From a checkpoint of a small transformer trained on Wikipedia.
Size: 14 layers, width 640, MLP 1280 tanh GELU, vocabulary 19470.
Each number is 500 + 50 x the weight over its row's rms, rounded and kept within 0 to 999. Layers, rows and columns count from 0. Numbers have three digits each. The size before them is the row's rms in percent of the matrix's.

# layer 8 MLP up, 1280x640, rms 0.031, rows 636-676, columns 560-639
099:444519507384537422425481471446382457483504508549527523480513552508506486406477462462501515504497394498547529498428515351511491522513525502434548553491519492485507482451486490488394434524481524425368552418437491501534485426600427449561431557
103:523478620363464570538555468482489481492469513516542478493484553533575566403511520569417559533488511482500521523499504502469481415541507517437577604441501422453451438543524501452579412516499479473496558483478459527481455566572494525469462481
098:538403397433478478584422550392495484535503512515470561461553581615471519499527551420513518524518474407526500488526602467456511485566529428494442576551482398539459497490431502474517430501594432462444620507439534511520486469486491453422493445
103:492520442445492513464578571499420441431565497501459449516466613429452532440587483493480433545479575442541515518537522486496499507461552528569471460565473504423509485523504492520524502449503401490475397452421461567443498509527447542541572520
102:490511568517442540477620621626487593545536544612405545555527509485453555498444536487494563586501515493658469441588565515507532535441580475458481524499462514473548506472532507420503417501455499547540446519394496548534531458515452562463447526
103:594529504508538434491469517485475437495540533494636554491441589541559501476524464486425476470469514546535465557488529547473449539527503483512482514541511458488438530392560553466427590491498430637542456473506503488502489482521517490521559505
107:535505454489540500532552486517554431491461535564512436577454481559549467566514562445500463497535395516466474517539524418529407526601564552413516501445469527424474453464463559554468476491492477465485603440589483494523471491439580429391554588
105:433432474450478488526563455557450500490550528518469537511577537461443589450490566491508460512560470540566445476492508391528476499457468421516482532430510433533460394514378456558472531540486475539443520494603490563455562476522425592442462470
098:482437576542567539512556528492499499335553504458441520518600521456581508442597472517545539536583465519586441521489492577480575549499537471490529497418491511546501537521497477483594486511543423514429551459429558478515514467537511440413499538
099:490447470473451445514389486486581501469552421477558474424539512585587464421525436522555392548512427545484481555486486533460501484422441472457596469532578436487487571417502488493467510527510418532540506400434450468485359429493499449501554531
093:447510502527530569480370548575450506585512486540487521462463492442465464523494552570537589566594511543454551513475416658555515476465484497534542464483424582468478521410491464482466481449539563481440452545529519527476532548436478586475538537
099:460614580613440460483501485472513502458495490475510446565490551489524529509534472510538396504484457476541469486472486458494542516519475533467528462511458518534437547552557573593565430534534496545548425444560564506483518448516611502501550597
092:478612513488598499479477488489424368494401443511519463426499423508513561515505434426528540529471492481469466508458581550514431471494486544477537438577561522438539512508521448601546529527497523436564477518543503518512597462537459510512521552
100:514481528502572581483487639432496384511501540561542476537463502626503539451517470483496406472496426541425549458415541493575570488489468554508398518553506410630549503423537493495497435611463472607489546541508590508429505554476495503566480478
095:486464551463569517604564583404484503548421570536593550554465495613430530463482519463440543480476593499489417523432522535559491392488510538585430516490503468532482386527510532552432499524552505546518545543528528565449503430482526466568512429
100:540477458464588464607563631447545447454496474511485527495451460439545447462396462496453497472519595485502472514495494441591494421550481508470516428462505559448440531524482436367526547474590500496532458543456541380430532533489446500467561446
115:559527551537458478490583524459531504513438612473450512505504519451438480442510517493441505457508538478574517575424512489463527494512548486431451445490511482523467446490401456502466493492495421465429621631494592549493537564618511571516449515
090:577529465502513550492439501397445522531502450490532510511514538552400481521506536454468548399555519555368427480408593534492534438501479500453415469410551571405438462575507402526631551530483559497453531439476576595622533432495503611451449484
093:518475534497526476447506514515480448546428496481611434492463518476436566521404472555470502461399480545575516534495560505455569493582501494479476484441477503472519481509455519551479477508564409488511464536438475506402556479571504453503430582
103:538436466467512613567563469540512517444465445500450473482485510459571543474469564494532521412530553486559469367468499515519475579441589454526513394486506479515535521525540489576511513422484485600516483489432541542498499632500549529475532563
099:513468463441510394523592437472533524555504523535483474444446446472462488520507439443565508497444496432452532579513444484622447517563525644520503571554518428523496506468511455504569512512461501541516461437505453472504497433467548487500503477
100:473462517506424499505598523540522509442528498576493453497557431494554470506470608417473524502561477435473524390506445484504472535537472500436502502432490567623471416491515512542539452532549577415469538491436549404455553519391471500474507496
102:540498518519431476529443446430490506503473512557478484446470493539586526458510518538494500568525521514552425518519476589457470569543537503524480483522443518478576413501502454494541553548509425473514482485459489449522546503561441512452528593
093:562513471436457538485536569510486559473464500480459519500543507496449529498521569536540522562512588549588494457651493488573472519535518487515511506457574433455518440474527435535551567563387454474463546528451419462467479515437490447536499445
111:463498482553460429544590469487508478437538462480503446479481480442521430568429535595514451542496473520528561511517537417471440481525498475542372495509474530526573493491615535510467584480583463553411525489423440503513417484554453449531529548
100:491477451485511422455465513462495526502555528513421508469439459534446549543487529494449532562468476545541543592550524441507581522494527466576496498498558463569533390537482576578475540466518498510524448489515419461560532502518458594483460405
091:450537560441515476586480563503543555494451574430459476499509495601450461406573622461450549476473529493466574505540398537456557500503534465521460488441498491574558496477431534455553551489549494508417483437449523637502427538460541464510455491
095:460472527476531456573471485456465556494496505430414526566555469470490472487604534453470398358515549554470570548528523535485462467457480491494509390557421493611530615523538574498526573497544477513516649555384502562498468471456595519455320489
095:532521540490528510531440459420497453535583497533453486536426539493454549552519454511462522476487499518458535415510641446534631535510608448527477581444461464361538591463447480558564518466531599469551493488484520531506498549616565439520527472
092:430548560405456430495598505432564472468478457554494349475471490425583499460479568554574481475554449610461596600501492471571537442509573495514469504575472424414463474488522511542537498577488493549469478496466487488551528511484408476426507488
094:453510508477505534405490471431483524463475509601389532521491545543433450463500460468576445502520466483551601535489517461447554480534515567525469556384517450474473490464516510448515506523401480534488493530397494530461483563598481393536520419
089:447485483487528559499588505445443501576475485547446402540514534557502475474555453446544470497445469467513495496488484384534583470505499436494477523527590455532503469523628576587485519491551537431523520538498461469497469505449489506546523467
095:553515409432498434490484462577512406424478449502570448511505490480543516455613488573554484573561507448551499513465494477521518479476496404557411545513436561475417552471499462533557656467513536462577553532485479463476451536520542458504465510
091:443533579533503554526499437514500583466555524490609527626513453508485458566458565554488467599467550569484539487544517413513475505444461511477411502494570417540438509516467495456499458526594371433582500480402578478502614483466536494610481437
135:478576471320503515421487616438457510506544567547476425472447398541482507502404389545523596409521481488515477477502482541391517464538516584479505525565444497473473609562403513526381513537396562522528491533495497519527417573558446613479468519
101:523584475463575517430540587416542395491474527468491606495514548528497470569536461489567510468465474465537529488504578474521521484476581473447385479507555475464442513523469587511497440476625439470519495511435474493506490483465519557471422646
092:548415501467461410427506584500571446457399550467553573435532382464470393486538495538503470466505510403452475519582436423485485474519607492512570476437543511459460504531500471496523495543579509556494611445436577466496508553525513481629503434
105:461561554476532478582501445517439527569409418483482515526445434481444514576532491488494572497530473499560429581551496397498428461444527510522516499574445535550568451610526558458521503577453551457507448519543499549450567483568532492456486472
104:453507491482452532555556504520405530486493489470432558473397439481431519396401541520490415532520520563543421455502459442482483541452501437475451426554439501506425449463528519556502457503448542548493509531595507428571496580437500534494457466
090:523516494584632517447586597495485519488625555436497474448541488419513475496475440537450579503473541427510486450534563442555502484535578485478529495460513554425444499562492485482465494505537430463410416552563512523427562567485498534495529546
099:501485481460402536409520506488519537562606552542511412464427526505524597525542500430493472504515399520462431552508514524600436537567571582470485541497466484584513511491572569566562453380538575470371621535587377490402472515469454512465459535
# layer 8 MLP down (transposed), 1280x640, rms 0.031, rows 636-675, columns 560-639
101:494477409583546478519468499421398445486598542564534526539532536558492409513567531468515423502413507559512516472595405504489540543483503439509481490423544513575456471478542571555477491561461463514560469506520483500565507397514491524421414488
100:482575582468482474538448579482520563470523475548498494391560602501475442436454543464548535423554582572515518467494394465460511557450425462352509508488556430461551520447465521557511469512473532462549482493499522553505480494485568450522375443
096:421591423459483542474568389419468499522463583453555572474526490528451573499532394573539478510534513537601546547395447526525505500479480448456493439371510478403439516578410426497502518477440454465510489459487499451521469472529437397484531452
095:477450425497550512461533417530595554523492536519491518397512491495449510463532504497442522337583475542537512525450480421396474522474526567541503474524480556504504464488404486386599520473443488528541486514498471515513433408469533536509539505
103:473582474540513433533554550512487467483465511513412441546512534566455548397410551570651522473516503459441559556505472399468490443454537487469460386463532552526506602552521421522563486600496602484456471451522469461487478466503512448544509519
113:535511553417478495518453503455576387421516393501494539609522558475564465417498564475546516436545553453414460537521547429456503501515474460526530492543488497549463570514529505497524522501529470477490536458463429554449398408470459439502493527
106:564491437450548444445475496437432455495402506484574485495424475470457523479471542562474460456537404486529456575604573460520425508600474454506426521423460438485517526451464503520499562412546486454519511533432506535514510449530504483462635600
104:517514466475558471509428528457493541527464357512504609565458499472485580511446547465444542518529584556514535563466470406519506523434544543442534533485527523462477471429577529513500466526479419561487528518546586450576497509535552639438527476
098:468535536504500492528586529507566554528545475459575522546475546464521491636497562489583477481466531455523481527478500506440513491582440517496508543438502495558471621486497474541499496576607500503512498605530466548488529409452524501505565502
099:548585454487448542512508539423538495533493599514544524570453501515519515522497554478564516581556488422621541518448516518543438483442585463457496487430420504522505434455487550457508474465540529542512482529466484513418548584503504537484472479
087:508553519414476514442478453475498405452537552492542449488530525598530486455423468444505468520429508601499472505444535522586503542483480456435557545417523473503480510465545564589503496533492509522416504489519481564501542544523538560471545505
093:538468459545561470517548590483537525508557496507544515472515507552492496522481475457594536618541468583496506531593518425533417473438575496439522562505488406474505467635440522470454529510485499492497402549558533511532468531481413541402520563
096:448544500524522515556490500573520566571490411478555468465527581510499509502488440501532416502546474421512543448541477465577462440565465441537497538564402410440466483485473483463496479435461454526443526583512540561532520476518539579496510519
102:510569577618506522492513489500480426475560487514616544470493415551407523527488588379590446542412448525505510521484463556364547490538501423503528483456573452535426528482533541475528592625477490548567549485543474437550472490455449474524498470
096:560492495474511574422574398491473450486518465525414413579466510494519559531492578508570474463584501480550532531549536501439533616475494495554489509457461428428459449451447634517533500553565495508497573493547452437529557528501504471561472499
101:531443506547422603531550502489572485472523518434544438453588520458484465528451496486513480392435511471499397461575490524579572500412528540518551520525464410477444407548448455610492436489483429462530549568505563546501443447570483471494439493
096:539392427512546534413530476554556573442438497453487484515576517527551482408495418463544402587416414513450488473486539446552421577551451464484503486458549477580483499403467538496467558518482471518597390414454450506485468489495534491484509512
090:491520580461507491451460469428410520520553561555467521564588510600498436418629440505529457425481527503441503492507451558518578482412482440585402396409466484531445489439498498495580539567497480493434571518556406521434511578417508509562484471
100:499519532486558514508495533615496519477504616554464584589491505488548522489448484497509629572524507526458531490475482471483459489522455516564473509579508528581533575443532468495403473590545501538448495528499426528475429481435533491467549486
101:569498471482550561420515515386467484554523516498395628427481380596543474477570484551498561451517505391416487484575534446418485534457522482599474463546425481534482528479498483498451424460397519484446451445488596553489413505540528526457524537
093:582475490480512496520631437487457438528519494440516527567513406449560513486473520462610496479399625512611524590507564477527550505530501548494486447521425450561400409475542632508435485497517602496557491531523554525508424486470446477488542499
102:385455490430465536526449502603638581446434498571429438548468438508550429481522447534456445488378487462416459502465559510457555602499519470612551475500579514559544494494521457497590473399470530513489470503548510474512479511468536539511520505
101:519562532594554512417485522524482531460444548491477479497506419522501587533454471466486488519468511492509487519445535499519568529506547357537484551561492472560544463496518495616545466515442459479495520429538544447481516411536450482535537448
090:525502495431551490494526516516452562587534417618506441579461431586566493538551497450460524505494503493527564412555552550592432492486528521551432528549562495528473654553527500487511467507523464602451471537444357427461504465481428544594471509
102:577445438484501430401597445481484547472476448533459517556541402456510564467519544483472592501476505600546496484511466457477560534519487505515511483515526507492534448572477486436447586452441466477469496574502497476438477482529460475507509551
099:545471407503524497479470489474496562539512498593494482431463575441465483426483451501517485456398492472416524501430490492460559529415528481509542509520513484628551619505490494520429440435446466424467530455558489484516501535509581501563517530
093:498542473598530507615596438464427495585526462464522436426561505460499438590493540441460464402512433454520557577535497489512430487542536543549462541456544452544494539552534519448520496417451574526625541513524534546479486473525467547519502471
091:513473430442551495495428559505501525570516555553473414457511384484461480541470390583451541586441497587517527470626506482457492579430549460533491451437511442482596517532528478483470480412488450501516435532403461420472481506523519528496567479
103:454460543566514532507484492423519441444575556479518548517441507501544591526545546558584402519543481520513472503479493493548518461580539541568502440516499543527485588488532491451547558555482563467415512512430497611486430419519519515468568515
096:529553562477633522424543477578613453472498539446507588544515550500558562527534492567536445517489373454591507505465488460561475468483480452530501487525532555543511601456556472416524508459415551545556480470592410574518455505527547473543523449
098:529438575434445507539470509418490429572609487492472441529479451509518560484521476561569542545389531467498554504585615380527530503471565474549535393468488531521461516482453433587425474459521409495571575450482538440562535533479534502518387530
097:449416416409512521535466411606409545503516534450622536581498431510518517475556514579554446525531444447521455477461480487447500500524431405549429520434426460408475489470455532603542557520483411505521467471610591447442589520513530532459518569
097:415508449503498514473528521560444521491373485429487459442498501510465513442486605495553494488566460406450454482470483521477596555521498498522558447557450499397522578537451474528567499578511516494501501486450376471578479512488502439515579477
093:510489531478521578525483541423551525485560477524488470477607505544509442401439467427471526546492495533515537449547458539427496480502480519546511545489494558582426572568504442483445593484441565573479468565506590390442531423466444516585475494
101:632563471442434512422492529408502515433562526499492453429528459641512544493470423504544504558521461512578444501526515427474574406426476435567477505465515506447565575497578527431455539491434605502469569560523468567492524477394502426560446510
090:587465443599467466466494466524521462391394585494542422396508469535508536480466550497520520562476493524523540488468512436490585597523500453496559489581416536460401409563484528560446606423380560519564508568515495438527513455555554514480559446
095:499480504458576407503491426600585550426480471543535584551468562529591450472530551554555398451559455544446514569499535512469407550561410452521556455480529507539535437482432487566441469485593412489627542430512503498521476478580452493454393455
102:512507581467579447538565575577459559565468558559518503531460569436454518474521469588525521539491558498548467592506523545396534507599520537584460431496514507497463574533471460529498577467453487502530461486447510507574541512456428481615490419
106:491453528544555518581552471396507430481454547560555450542539477611497566427564487572510551513488508566540585447637447489554537490501507596479535490538484436560532495450486497532449521576429448534513538552434457454494463585439337506489579531
095:508484380541462535524534541505527578494522467582584470451531457555494424436587520382456473495490502505541537497508496436568533501523561539510392524461443519558447509539617460468452509515509540495475528516447419392507461564550590608539500527